Weights of a small GPT-style language model, trained from scratch on English Wikipedia: 16.7M parameters.
Each number is 200 + 40 x the weight over its row's rms, rounded and kept within 0 to 999. Layers, rows and columns count from 0. The size before them is the row's rms in percent of the matrix's.

# layer 6 attention query, 320x320, rms 0.0539, rows 231-252, columns 160-319
111,219,191,265,187,177,190,184,206,186,181,79,209,248,119,194,160,206,236,145,164,208,202,219,191,216,183,212,214,248,184,247,110,195,212,191,184,197,211,187,205,221,173,137,241,214,229,185,248,306,159,220,195,195,204,180,149,241,170,258,163,223,185,214,223,251,301,190,220,209,173,234,179,218,193,147,159,158,240,154,204,241,244,166,213,214,256,169,311,215,254,185,218,171,275,231,244,177,196,238,144,246,235,189,237,173,248,190,213,204,216,158,183,157,146,168,260,241,177,192,129,195,166,208,183,135,160,136,184,246,238,259,184,178,233,238,191,175,181,283,139,222,230,271,199,208,201,197,184,239,211,187,167,177,141,206,217,102,253,227,175
111,147,194,188,237,217,154,184,164,165,193,185,158,247,162,293,158,134,234,189,208,249,272,264,209,108,210,227,223,194,245,275,221,212,170,99,178,221,265,159,114,209,173,190,215,199,192,224,187,142,134,142,208,147,246,193,185,151,135,151,274,218,262,218,191,127,199,145,200,211,194,213,202,244,166,214,156,211,157,234,216,213,255,259,178,225,200,218,211,197,157,265,150,258,252,177,183,223,207,172,158,172,90,140,249,186,195,163,213,256,147,88,194,217,198,334,169,239,147,193,227,209,264,144,145,164,198,182,154,178,209,142,240,253,146,195,207,163,219,183,243,194,183,215,164,190,160,254,156,214,129,145,199,112,203,215,219,268,209,223,218
106,193,168,243,144,118,144,170,172,216,199,227,146,193,194,137,159,218,147,189,238,234,209,147,134,111,255,186,256,263,192,202,237,194,187,206,298,176,190,209,242,183,284,213,228,197,159,206,172,219,193,278,209,282,184,178,140,172,142,147,230,155,195,157,156,240,174,221,187,236,244,212,232,189,265,237,99,232,158,222,222,252,152,144,174,191,274,223,258,138,225,241,175,169,172,151,209,222,221,265,155,143,109,189,178,224,202,216,211,156,195,246,142,193,202,190,228,291,307,86,272,199,195,148,197,168,241,215,158,191,187,280,191,268,249,158,128,237,181,211,229,175,178,181,183,191,150,171,165,248,158,186,242,135,317,295,186,213,223,247,176
115,205,220,171,164,182,219,161,178,170,253,192,197,179,187,169,259,175,147,203,182,212,184,181,232,244,182,240,132,182,221,196,131,242,183,142,225,196,193,184,196,181,210,168,195,204,224,214,206,277,212,224,175,237,170,142,237,175,151,251,185,173,279,194,220,170,240,208,148,205,211,263,192,199,208,176,249,239,195,110,111,151,280,178,145,186,227,269,253,187,263,186,171,227,155,246,166,258,216,188,171,253,285,223,173,198,197,171,242,166,187,227,260,204,232,247,293,188,150,186,157,229,201,188,200,201,133,206,150,175,289,169,217,182,203,213,251,170,197,221,182,202,229,243,267,208,178,220,171,276,200,187,97,224,166,286,201,169,276,205,209
111,101,255,181,141,159,191,192,239,171,184,175,220,225,247,226,193,167,214,267,158,253,191,200,178,249,179,276,198,217,240,194,136,180,214,205,225,160,164,211,256,239,221,190,191,95,242,226,178,171,205,215,208,235,133,256,191,211,155,259,168,241,180,114,194,192,225,230,257,215,196,217,198,141,115,192,143,99,189,212,190,199,194,173,201,151,212,180,201,195,240,142,149,159,214,181,211,265,192,155,212,203,187,279,172,209,252,188,242,247,251,229,242,227,145,235,200,272,260,211,237,142,209,229,193,244,143,158,279,230,253,117,180,191,245,208,202,126,220,255,160,206,219,209,263,194,203,162,238,192,167,170,214,241,213,189,224,158,232,233,215
111,214,294,240,237,272,223,245,215,186,211,199,180,208,200,209,223,180,171,186,195,174,181,282,231,202,214,178,182,241,268,229,187,249,183,211,200,222,232,223,182,207,177,168,239,258,200,255,196,158,222,213,162,197,232,144,192,214,271,84,201,202,156,226,175,247,209,205,173,253,264,166,214,142,216,223,254,288,153,195,227,173,185,191,159,122,248,278,217,178,172,158,221,260,242,212,239,230,215,268,207,247,223,145,168,248,190,179,210,193,245,196,193,159,182,271,207,182,158,226,215,210,253,220,136,189,161,160,148,253,173,177,198,152,200,202,212,185,295,191,189,184,166,181,243,156,146,215,224,150,265,197,265,136,208,193,173,230,220,139,219
107,233,186,227,132,216,234,239,200,229,232,219,231,237,214,150,286,193,226,170,190,123,231,238,187,272,245,133,150,186,191,191,148,178,194,130,256,145,188,253,171,239,169,232,249,231,165,170,137,212,239,155,213,239,243,160,222,269,284,185,127,119,173,176,233,221,241,183,211,146,161,103,110,224,244,190,250,248,204,83,122,100,238,173,201,247,207,262,261,233,152,233,251,169,129,249,254,190,266,221,196,272,248,186,197,220,226,226,227,180,125,259,230,214,215,193,204,185,223,231,145,214,172,201,183,210,173,210,176,157,191,173,172,177,179,247,255,164,230,188,222,201,247,110,263,121,210,218,196,166,204,225,172,222,203,196,211,170,247,210,133
120,169,227,128,234,174,200,190,269,152,186,253,248,153,208,183,211,217,151,218,157,186,187,229,219,132,221,203,255,290,275,189,331,176,229,203,210,231,183,222,228,159,281,244,212,238,205,180,234,229,273,182,130,201,160,209,185,226,123,149,221,172,236,226,159,213,126,206,195,210,197,193,271,222,228,212,170,164,145,243,161,183,185,144,190,196,164,237,122,189,226,159,185,192,173,150,170,186,217,269,217,242,241,230,229,225,212,208,217,121,236,196,214,247,201,174,172,177,133,253,183,175,251,185,181,166,208,169,238,190,204,173,172,157,141,171,254,224,203,210,233,257,159,142,129,190,215,141,219,232,212,148,318,289,214,245,158,226,182,164,137
105,174,219,220,163,213,237,225,187,172,269,105,165,182,186,191,235,216,96,191,233,260,180,231,193,153,209,188,185,209,227,219,171,180,208,211,256,254,225,247,184,168,241,148,128,171,218,202,174,175,224,201,171,240,154,177,206,279,253,189,117,137,141,184,202,201,134,164,252,189,239,296,193,177,190,161,183,232,203,164,289,127,148,168,158,154,233,260,155,203,215,215,281,199,198,257,114,194,234,193,244,153,234,243,188,155,168,164,213,187,258,238,260,207,257,235,263,257,156,206,147,203,220,205,162,175,186,197,134,217,202,239,216,161,229,186,225,211,214,232,235,166,277,207,279,177,152,189,215,269,248,187,189,139,159,287,238,199,277,228,225
102,167,195,190,186,224,218,188,174,198,222,138,224,198,280,186,240,206,171,199,202,195,181,245,174,168,219,164,147,210,254,160,180,165,174,258,210,230,229,247,95,196,219,160,203,174,164,193,177,237,246,164,151,185,140,220,212,225,240,241,233,242,161,114,205,200,266,198,174,151,247,217,245,137,206,153,157,204,162,192,256,189,171,210,216,198,240,193,229,149,264,177,196,207,107,226,219,244,89,285,211,178,197,167,182,134,209,169,223,205,233,163,338,128,252,207,204,225,179,181,167,191,190,151,200,199,215,227,237,256,153,199,153,175,221,142,216,239,209,166,155,136,186,224,209,184,47,174,187,172,278,136,314,189,146,232,231,209,247,225,207
090,186,207,212,164,116,181,183,225,194,228,219,244,151,240,219,207,211,175,195,123,215,151,104,132,255,179,207,232,214,155,205,166,221,198,261,296,204,170,139,248,206,241,197,232,114,218,179,179,208,273,218,155,211,207,208,223,162,134,206,257,249,191,163,158,166,213,202,197,203,278,206,364,200,182,247,221,213,176,263,151,253,158,168,192,197,230,219,58,152,258,205,298,257,182,171,209,290,142,179,178,189,209,233,185,217,159,204,237,199,257,254,196,226,209,210,193,151,225,225,226,142,183,279,221,188,247,259,228,194,208,168,238,206,234,178,270,284,211,189,236,218,203,205,174,212,250,199,176,193,215,141,202,249,188,267,185,196,226,197,229
107,169,127,192,170,243,143,153,195,175,196,135,263,201,214,149,194,203,183,234,259,176,152,230,170,212,220,170,221,209,219,181,206,195,215,218,244,227,191,198,263,214,223,163,190,174,228,104,170,202,227,202,234,158,194,200,172,282,310,204,168,254,195,203,79,197,193,205,186,221,308,229,258,265,221,167,129,257,230,230,245,171,162,258,187,180,174,189,143,247,192,176,164,189,192,139,204,213,133,180,228,201,147,229,277,131,214,173,263,231,263,212,238,149,218,243,198,170,187,191,241,113,213,206,225,263,141,208,267,189,183,216,203,168,180,176,150,229,232,152,238,175,140,222,191,200,246,234,254,170,185,173,219,206,205,164,226,187,263,161,222
114,187,195,127,151,175,131,128,188,190,156,259,156,213,193,190,164,171,289,116,182,340,207,243,165,147,245,232,245,168,224,264,231,209,193,143,328,213,162,177,212,247,158,213,216,105,174,224,121,245,263,183,200,217,195,153,185,162,197,215,296,213,141,206,197,139,214,239,177,223,275,235,222,212,172,227,193,209,182,172,232,187,188,235,176,241,207,184,234,214,126,201,204,166,87,156,221,160,156,188,137,179,75,102,199,187,234,157,279,160,161,299,220,206,218,223,147,278,183,204,205,153,244,194,212,220,173,180,172,229,123,168,153,217,199,198,205,213,189,193,208,201,250,246,210,215,199,213,188,274,194,165,234,203,218,252,154,188,217,221,201
111,138,202,160,193,229,291,243,157,263,191,164,175,202,253,226,140,207,160,184,197,255,110,201,156,186,225,213,177,225,230,226,216,240,230,172,180,217,206,181,245,190,223,141,142,240,240,161,181,155,270,199,266,251,238,193,185,252,205,222,190,221,189,180,224,180,182,162,268,212,139,168,204,238,213,187,147,238,202,180,212,202,204,231,181,219,166,193,195,162,147,247,250,187,128,210,180,145,180,223,239,210,301,263,231,205,235,306,178,181,177,200,180,209,173,133,149,237,196,267,197,152,215,293,226,221,260,170,235,248,249,163,156,213,158,183,220,161,221,268,212,222,226,171,204,176,151,196,211,156,235,267,160,105,197,226,199,270,223,257,153
104,218,238,178,220,210,149,258,254,238,237,186,233,253,200,139,200,233,193,187,179,183,242,205,241,139,221,192,175,285,254,256,164,155,181,230,277,233,217,218,111,199,205,172,280,255,145,224,157,151,178,159,202,179,285,155,225,251,243,204,227,229,207,200,138,120,170,162,218,189,246,128,213,173,255,176,163,233,226,174,194,191,315,193,252,147,178,144,172,225,220,220,209,193,248,184,228,189,183,158,247,250,218,164,194,189,232,265,241,212,209,195,197,143,234,144,171,184,159,223,193,235,223,210,201,164,190,219,211,202,90,135,196,253,163,193,248,266,230,109,248,222,156,132,193,196,179,216,273,218,228,265,178,215,210,137,201,191,234,140,140
097,195,130,212,239,174,179,195,190,215,209,196,131,181,237,182,162,217,197,161,245,172,156,167,199,162,219,193,161,234,159,121,227,202,177,270,243,213,182,243,159,149,183,180,235,125,144,215,203,126,182,187,212,166,233,269,163,140,203,186,159,181,246,164,141,172,226,173,200,156,220,100,263,134,220,229,223,200,240,170,237,215,185,192,258,152,193,74,145,221,176,210,205,200,135,222,228,286,169,212,224,200,177,206,208,159,197,225,226,273,177,186,135,168,203,209,136,171,256,104,152,183,178,190,252,149,235,204,221,150,195,163,182,231,242,223,220,236,222,88,224,125,208,225,165,148,185,198,240,179,127,196,193,278,208,200,194,231,181,132,212
102,203,159,194,141,261,191,193,176,180,145,150,286,196,234,196,218,252,209,223,247,256,149,198,303,157,181,154,206,235,206,205,188,215,198,206,226,241,212,161,205,223,183,187,203,242,209,217,172,264,170,207,165,231,197,85,144,182,179,184,186,231,284,202,254,239,164,179,221,278,168,229,217,211,224,193,154,184,248,253,140,227,202,175,222,234,195,213,192,123,227,255,168,210,120,189,257,210,216,246,138,204,207,222,180,217,251,178,249,135,219,256,213,185,127,189,178,210,138,179,229,237,338,149,199,178,176,239,199,261,190,252,227,118,237,140,248,208,228,209,202,186,106,219,179,202,190,133,238,129,212,200,262,212,192,206,206,194,239,208,108
126,139,192,257,176,153,114,167,213,145,183,245,218,179,259,204,224,204,213,272,227,216,152,179,231,168,228,229,222,220,225,178,296,152,224,205,204,222,127,210,226,202,188,211,182,211,195,232,165,181,202,242,233,179,207,238,237,207,196,221,204,186,256,216,230,143,148,231,176,189,235,285,183,170,160,192,110,117,206,227,227,183,233,246,185,243,254,243,247,245,171,214,97,138,165,179,220,205,166,182,183,146,188,79,184,174,219,129,166,242,207,264,235,168,174,243,216,210,165,222,285,130,293,160,178,266,137,242,221,198,201,295,143,125,233,157,214,227,206,152,170,182,219,130,208,189,194,200,189,258,170,190,241,249,194,208,185,221,195,204,227
110,185,181,86,211,169,163,206,261,152,117,229,258,150,177,229,143,172,241,232,156,280,216,116,221,139,127,261,222,150,213,183,176,253,211,165,197,206,204,135,203,229,141,190,238,172,182,259,226,212,192,208,179,190,256,224,237,155,148,236,283,258,181,221,191,165,156,225,155,212,236,188,195,224,200,174,227,184,209,292,181,306,201,212,211,180,179,199,205,140,207,184,183,229,129,138,229,156,195,224,245,206,137,181,215,236,181,190,252,208,238,207,180,209,197,191,176,183,199,255,190,248,243,220,231,153,238,208,149,184,166,253,203,189,211,166,232,286,185,199,159,240,167,194,151,244,220,163,201,179,241,199,224,134,145,238,185,185,133,189,177
106,234,248,176,139,177,154,140,197,213,228,219,206,250,167,261,257,169,216,171,173,136,243,161,266,286,206,184,258,221,162,265,297,222,187,241,162,263,157,224,199,163,283,249,185,212,208,241,174,171,175,176,170,212,213,281,228,218,118,110,254,198,188,220,172,170,228,224,224,232,142,172,218,147,227,169,195,214,281,238,256,188,201,203,237,260,174,220,247,250,175,179,206,226,219,180,252,213,170,244,152,187,180,219,235,257,181,167,209,189,142,219,110,206,204,224,198,223,210,199,270,233,226,213,191,170,164,245,226,173,141,141,229,202,177,175,168,181,196,219,215,243,218,157,217,159,222,250,239,177,140,153,300,216,212,199,191,190,160,245,213
115,245,196,167,266,168,191,129,146,256,242,256,194,126,153,201,226,142,189,204,211,221,167,171,171,258,205,179,195,189,166,177,203,256,148,174,256,163,222,227,141,195,171,214,221,189,222,207,161,227,208,169,233,265,182,256,289,223,180,202,117,221,195,238,188,244,285,152,200,211,112,153,229,228,199,179,268,209,251,270,226,292,261,222,99,299,145,233,244,169,243,186,181,228,178,201,238,212,184,190,191,185,148,196,270,245,163,168,183,166,188,163,241,225,200,174,204,212,188,192,144,212,232,169,144,212,219,242,248,195,245,164,191,291,210,193,214,221,195,157,189,264,223,220,182,161,239,187,176,197,131,180,149,180,199,245,178,194,190,224,204
115,205,204,191,232,176,162,117,149,302,247,155,226,164,168,257,195,247,280,237,231,194,226,105,156,167,148,256,268,256,249,214,193,205,158,187,214,267,227,290,283,186,248,160,114,188,245,256,211,244,167,149,216,197,169,201,113,232,184,147,241,242,193,198,241,219,183,249,175,273,221,213,257,136,180,190,175,196,157,269,263,186,178,194,193,121,241,193,180,134,177,231,147,228,251,171,215,204,168,205,156,170,216,242,217,222,187,191,234,163,200,171,204,158,148,237,165,202,176,269,231,278,219,177,163,254,153,164,216,227,166,244,150,197,201,281,171,222,180,188,201,265,133,142,167,189,218,211,145,190,178,273,203,204,225,227,183,232,204,194,165
# layer 6 attention key, 320x320, rms 0.051, rows 231-252, columns 160-319
104,163,222,276,223,155,157,252,208,237,229,97,254,210,179,186,229,244,214,217,178,231,193,296,183,280,225,197,215,198,184,174,85,219,203,290,199,158,181,236,184,133,225,189,227,212,145,235,207,294,183,180,214,201,192,145,240,213,227,183,173,209,207,191,270,256,264,146,218,178,179,215,218,174,228,150,194,182,236,174,170,215,212,220,234,228,245,211,249,240,175,200,260,156,252,264,240,230,222,214,132,269,209,188,136,194,323,127,230,161,273,193,261,247,216,185,238,245,210,183,117,147,193,185,146,207,185,238,224,297,249,245,203,182,238,136,200,181,276,202,148,211,238,212,256,176,228,126,192,226,210,165,191,184,152,172,179,162,294,172,228
108,213,159,218,169,219,178,185,136,175,207,169,217,218,211,248,180,229,191,241,243,196,317,188,167,155,235,302,156,189,147,220,226,228,133,181,169,207,228,135,126,178,195,257,173,178,225,240,199,157,186,201,204,227,330,171,205,209,171,194,216,226,262,256,241,171,170,179,250,196,189,221,215,273,211,215,188,209,192,222,198,201,186,277,234,172,185,269,219,238,162,239,153,335,233,189,213,238,195,176,152,136,115,207,205,151,180,143,287,166,165,166,186,175,201,251,216,230,161,188,208,208,245,179,99,167,250,188,194,157,230,167,252,270,177,217,172,175,194,173,231,209,163,156,199,204,232,241,190,224,110,212,162,196,186,228,141,155,194,271,206
105,185,208,218,195,177,192,165,161,282,111,226,125,191,194,191,255,250,193,151,208,286,201,230,325,137,185,186,207,148,213,229,184,182,148,163,247,215,226,175,122,243,187,189,171,186,123,200,165,185,191,214,208,234,241,205,146,189,220,163,154,197,219,198,161,196,237,204,202,274,256,228,176,187,298,225,158,235,300,206,187,172,180,146,207,269,193,228,259,168,249,165,226,168,169,247,189,206,189,203,214,179,187,158,166,173,218,172,236,204,149,276,190,172,105,295,210,201,219,179,232,179,220,139,169,178,207,206,140,254,176,213,165,234,232,180,163,245,195,186,250,167,221,195,225,300,166,180,150,184,161,210,278,194,282,174,126,153,278,197,128
113,257,136,203,152,154,274,222,167,189,322,211,221,168,199,90,266,153,207,275,242,91,188,198,211,224,189,182,225,158,193,159,173,205,201,227,190,168,157,205,242,171,168,200,204,205,271,164,206,279,242,244,174,279,268,224,184,140,137,235,262,212,235,227,165,171,194,191,202,178,228,244,113,173,195,151,244,195,212,165,165,153,205,160,134,201,199,228,236,219,235,193,211,205,182,286,226,295,186,151,141,247,236,171,166,203,180,177,253,149,214,245,204,229,266,170,253,188,210,215,134,258,179,136,140,180,150,267,171,208,245,162,196,201,286,169,207,236,169,205,175,189,221,234,266,214,236,180,191,239,226,175,158,200,146,266,213,182,193,165,139
104,216,267,161,202,198,277,195,241,253,202,136,298,285,189,155,250,205,150,234,190,252,165,235,196,282,219,206,229,187,218,173,171,228,168,212,207,152,251,127,182,175,224,188,203,159,249,210,138,247,201,213,129,210,173,128,248,185,207,207,206,247,219,213,137,155,192,140,204,205,267,199,254,184,153,187,238,214,245,113,197,227,243,209,210,267,253,251,181,217,250,158,222,192,221,149,257,236,178,188,208,242,180,253,216,278,263,220,208,193,210,231,268,183,153,192,172,220,251,240,159,213,175,187,216,240,184,252,220,243,217,134,154,147,156,188,230,195,258,203,162,217,218,212,245,166,235,158,227,201,222,197,205,207,190,209,176,266,241,147,239
113,196,235,183,172,268,111,235,158,214,243,123,225,218,251,216,223,119,152,273,267,189,197,240,193,198,210,184,200,197,209,290,281,234,161,204,193,170,146,171,202,241,189,139,252,213,183,92,200,172,297,151,231,302,215,225,177,263,237,169,238,157,192,167,191,198,204,209,127,189,262,206,182,173,250,271,205,210,204,228,175,165,180,220,157,189,221,199,236,145,195,193,159,200,203,236,217,195,170,234,226,181,304,231,231,254,155,206,195,204,180,217,147,173,225,262,248,137,245,190,226,244,256,201,125,194,245,257,125,182,161,241,204,227,205,204,189,205,249,141,231,196,182,176,198,204,127,248,195,175,275,250,231,164,207,246,222,265,153,198,235
108,246,163,175,140,198,193,189,254,270,187,167,194,222,235,196,169,199,213,177,203,124,208,235,161,211,216,172,144,167,236,269,142,139,205,220,265,203,151,213,228,253,179,239,271,180,208,150,156,258,165,213,185,277,190,203,226,200,215,176,235,180,130,236,136,187,226,251,194,198,192,178,157,189,276,193,239,194,123,190,223,125,205,208,234,207,250,173,236,277,219,171,210,152,142,295,165,214,221,194,190,181,150,183,152,234,179,207,304,223,100,228,231,267,252,169,213,270,230,187,181,208,195,226,212,179,205,205,180,215,184,182,177,199,212,188,210,185,237,243,219,206,218,164,242,177,174,251,273,160,148,202,216,193,248,254,273,215,226,241,204
123,178,242,176,224,204,222,188,267,164,147,251,231,190,207,168,201,233,156,255,170,168,180,254,211,201,221,159,272,272,168,156,292,176,165,198,187,221,240,172,210,244,265,216,168,230,165,139,208,133,272,164,158,223,141,211,197,277,136,172,163,224,213,208,196,221,109,202,184,192,192,211,208,192,205,204,184,157,111,257,189,242,179,125,210,215,209,214,168,181,176,189,163,183,234,204,154,169,135,247,205,209,232,231,202,272,196,212,145,185,201,248,192,185,186,244,211,168,153,183,241,182,181,195,183,123,179,211,239,204,221,235,255,227,141,155,205,177,147,217,271,233,178,149,130,178,212,229,231,188,202,239,334,254,292,243,97,234,194,222,113
104,180,197,212,158,193,283,215,106,121,284,138,90,113,173,149,163,234,214,220,287,246,150,200,225,222,282,137,223,167,186,153,197,219,177,234,213,236,220,249,242,184,230,179,174,192,239,173,202,114,200,152,188,287,181,271,224,258,169,184,202,167,198,133,148,181,147,171,204,179,287,234,192,176,255,199,210,177,211,153,175,193,186,150,150,203,234,293,224,195,176,167,286,214,215,224,183,245,203,196,268,124,218,214,183,153,229,195,150,194,231,207,195,232,270,184,209,194,239,228,181,192,154,215,104,208,191,240,115,220,158,271,240,144,281,172,203,265,222,184,246,183,234,147,215,209,135,151,160,299,223,245,250,117,145,233,258,226,259,237,215
099,181,190,261,177,199,230,234,212,129,230,183,217,120,211,126,150,185,150,190,227,209,188,206,203,207,264,180,159,205,161,145,219,162,245,285,238,211,233,230,128,201,251,130,238,184,205,159,194,111,224,210,200,170,111,249,172,241,186,202,167,183,181,168,155,245,181,190,172,154,228,126,238,109,165,148,149,198,153,183,255,233,228,185,181,196,317,212,217,215,244,202,247,226,168,226,246,250,119,244,165,226,207,156,203,212,258,238,185,250,300,189,256,135,240,199,219,150,219,178,234,200,162,196,203,199,239,211,237,231,168,252,240,146,271,139,207,228,193,187,214,216,173,244,179,224,95,151,208,214,301,219,293,156,228,254,215,240,201,205,266
090,158,218,187,174,190,233,156,188,182,301,257,137,145,205,167,252,88,194,235,220,180,172,190,245,178,199,121,214,202,177,211,243,186,176,182,219,161,187,178,263,263,164,184,235,156,191,183,143,150,217,201,222,163,147,253,180,218,162,211,293,206,196,192,169,168,188,201,218,234,156,219,223,123,150,166,262,216,247,243,245,200,143,118,192,196,135,192,127,183,202,215,232,177,162,123,185,316,127,156,191,216,222,248,229,235,165,183,176,269,218,212,197,228,190,245,156,164,255,190,240,257,152,189,222,226,153,225,211,230,205,177,208,198,246,195,184,264,158,133,250,230,213,201,164,206,242,175,185,185,206,173,186,262,240,192,193,218,99,160,214
105,163,246,197,165,205,187,155,243,189,168,211,262,199,216,137,212,251,231,188,270,170,157,153,140,193,201,173,292,232,174,194,289,256,226,198,247,232,164,237,217,174,264,111,159,161,194,154,123,194,262,186,216,161,207,201,177,264,224,168,207,187,139,188,200,212,197,220,159,245,213,199,259,244,177,166,155,265,262,263,254,163,162,207,208,197,215,161,106,201,171,195,170,189,169,156,191,199,196,201,216,200,189,229,267,164,207,204,241,267,224,217,219,174,186,247,131,170,209,180,241,124,178,261,237,246,199,193,266,191,182,219,199,185,172,188,186,190,195,160,254,240,200,199,236,226,223,233,235,228,229,226,265,204,216,210,224,199,198,199,240
111,232,132,234,193,229,189,176,185,194,166,242,146,227,254,146,166,173,197,174,246,201,181,205,206,186,234,184,202,176,199,228,224,172,161,201,330,226,156,123,173,285,134,210,195,128,228,276,173,179,206,152,206,222,168,141,180,169,233,240,211,164,183,203,184,141,208,201,221,205,228,154,188,186,246,178,285,219,213,229,225,122,210,171,254,276,242,183,278,248,169,173,197,162,151,198,164,183,185,167,135,235,140,150,180,193,204,179,260,151,199,292,188,217,191,223,176,214,164,160,203,217,201,175,208,227,201,214,173,271,158,180,186,255,200,198,249,217,162,196,201,152,220,117,231,227,229,232,209,326,180,233,180,182,225,218,36,155,272,227,227
110,192,185,193,118,237,261,241,181,135,173,113,141,191,203,208,123,195,194,172,236,245,116,136,232,216,229,141,206,253,160,225,206,174,195,160,246,275,210,259,295,189,205,246,226,220,192,145,151,151,239,150,232,236,190,171,190,235,171,190,195,198,176,181,166,247,209,175,226,266,185,140,225,221,220,147,233,197,263,212,232,230,205,211,199,234,148,191,167,202,185,209,299,205,166,256,185,146,209,227,189,173,218,214,233,177,172,223,201,167,143,217,169,173,182,134,134,262,237,196,210,221,207,338,171,236,237,207,213,269,168,169,177,181,196,215,196,250,196,186,184,262,227,212,208,155,170,185,198,141,219,256,209,165,187,253,227,304,154,244,179
098,218,250,203,192,221,180,231,278,240,198,147,258,211,226,189,213,217,197,150,229,164,227,177,203,200,217,234,203,177,168,284,167,227,236,224,229,284,199,248,154,139,194,196,139,162,206,122,157,185,167,215,124,217,245,118,203,308,277,221,254,236,199,174,205,171,222,234,243,184,238,200,257,233,219,219,177,264,167,252,225,235,172,225,203,169,238,191,139,241,159,307,240,183,256,241,239,149,97,165,276,196,208,167,169,261,251,185,240,197,196,200,206,248,262,198,202,176,193,197,215,208,193,262,177,182,245,194,167,225,146,177,160,178,151,156,173,125,251,193,199,176,102,184,231,168,167,266,267,233,207,158,173,221,199,264,210,203,235,238,190
099,139,225,204,306,206,129,178,246,255,188,218,190,206,147,217,256,224,182,76,194,241,196,151,169,207,254,183,170,128,195,232,163,206,243,176,188,248,260,163,160,150,245,208,172,148,153,175,155,160,159,263,166,165,232,151,236,188,278,219,106,257,242,242,190,147,217,162,236,141,225,200,257,163,195,198,171,231,173,171,164,266,228,151,269,262,263,177,142,189,131,263,131,307,242,180,193,164,202,198,278,193,179,194,163,166,176,222,221,258,183,260,177,229,173,183,216,182,159,153,189,192,162,236,246,200,194,211,189,164,182,154,210,214,157,208,198,123,244,158,211,154,143,220,149,208,181,159,267,266,184,169,172,230,196,176,226,212,208,264,215
099,140,222,210,178,193,179,203,200,135,171,116,269,211,198,166,205,195,238,224,179,154,178,201,190,233,201,184,183,214,210,178,255,186,248,146,196,234,219,247,151,205,154,144,206,201,179,192,169,141,235,166,211,206,213,154,118,204,143,207,245,172,183,216,208,266,206,175,217,267,157,159,201,158,154,158,118,84,237,248,217,210,165,144,197,200,206,185,206,196,237,219,241,139,206,231,236,189,207,251,170,228,191,244,172,194,301,159,228,160,300,204,221,189,187,178,200,164,224,213,194,165,227,192,218,221,150,209,182,271,146,261,208,213,233,204,231,239,259,248,236,190,113,126,172,188,179,157,152,172,218,167,238,159,218,201,177,207,213,212,150
121,220,167,212,254,168,199,171,193,126,135,257,224,196,208,237,206,296,172,232,227,195,182,127,251,175,216,232,205,135,207,83,305,241,197,241,237,234,238,220,188,199,206,173,192,208,172,276,255,210,176,230,197,129,238,164,149,149,171,175,177,192,279,260,149,174,181,206,167,207,179,185,231,216,205,233,184,130,196,219,220,180,245,230,220,269,252,200,218,232,216,208,137,114,181,155,283,249,239,243,183,224,200,84,198,180,211,198,219,214,203,206,221,204,174,255,248,229,158,187,230,119,263,182,248,251,144,130,235,224,231,251,145,154,169,189,185,229,169,178,155,216,235,136,201,264,186,226,218,220,181,213,213,265,212,239,94,257,218,229,258
110,191,215,165,193,209,221,224,227,127,175,244,224,165,221,255,209,166,163,275,177,221,242,180,216,187,147,196,216,234,151,134,219,195,160,212,242,176,176,183,187,207,124,181,268,241,170,214,241,236,220,178,235,158,204,207,172,179,216,243,255,187,145,174,242,239,187,182,245,199,111,241,177,259,161,164,228,189,184,302,230,285,181,232,188,195,116,220,219,152,167,184,193,188,222,132,182,222,246,123,198,220,175,159,217,237,202,207,226,182,295,244,238,180,214,227,246,224,200,211,191,283,238,139,204,203,207,181,149,210,225,268,239,249,145,185,181,235,125,167,209,190,197,195,228,255,217,219,144,192,239,215,212,185,208,137,97,152,186,224,195
103,235,222,139,151,174,161,189,182,189,243,170,204,249,163,261,248,202,151,216,172,164,284,243,245,162,172,201,204,257,207,260,296,160,151,238,208,207,157,185,207,241,257,196,245,214,188,219,191,111,162,198,246,238,183,270,145,277,128,184,195,242,193,252,207,142,197,178,232,251,172,227,202,136,205,268,188,169,239,269,256,176,165,181,264,120,184,206,262,232,239,191,113,168,189,143,179,227,180,245,216,194,213,273,244,246,194,171,178,228,152,199,218,147,180,195,222,213,272,173,223,267,203,232,218,152,154,194,228,156,201,197,199,255,191,232,200,209,223,199,212,226,244,147,175,222,234,181,248,147,180,236,219,212,254,188,196,132,165,216,203
111,176,161,139,180,212,238,197,240,207,231,244,195,194,162,132,176,126,212,234,207,210,200,136,202,167,163,184,222,199,184,236,155,188,166,251,183,177,179,239,87,229,137,272,243,245,221,194,160,204,194,293,181,248,125,235,196,220,200,231,227,145,130,246,186,198,203,205,199,269,155,199,193,263,172,157,221,200,295,218,213,214,134,206,148,203,178,273,287,226,224,187,160,200,170,174,191,198,237,147,174,215,123,185,184,242,112,171,170,115,158,172,168,250,193,179,207,239,225,223,178,323,172,194,149,231,159,227,224,168,198,170,202,261,201,221,225,264,170,200,170,250,215,227,176,153,305,186,163,197,204,235,149,223,184,240,219,138,134,226,229
115,161,153,178,193,153,163,200,149,234,269,142,223,177,159,243,258,204,312,283,210,181,236,129,193,205,167,173,233,194,180,236,228,239,127,191,219,248,206,227,258,159,177,159,121,184,174,236,221,243,134,151,245,201,168,219,134,220,208,182,215,236,216,248,224,199,225,252,244,265,177,163,236,173,185,183,173,189,225,274,264,194,163,207,209,199,205,230,218,170,187,220,180,178,196,188,176,191,148,194,171,178,265,182,218,173,227,133,190,190,247,258,269,161,155,213,188,179,179,256,235,257,261,176,175,121,210,182,216,145,162,267,229,206,191,236,193,228,102,225,196,214,129,106,204,159,176,213,213,175,168,199,168,168,211,142,173,246,232,200,196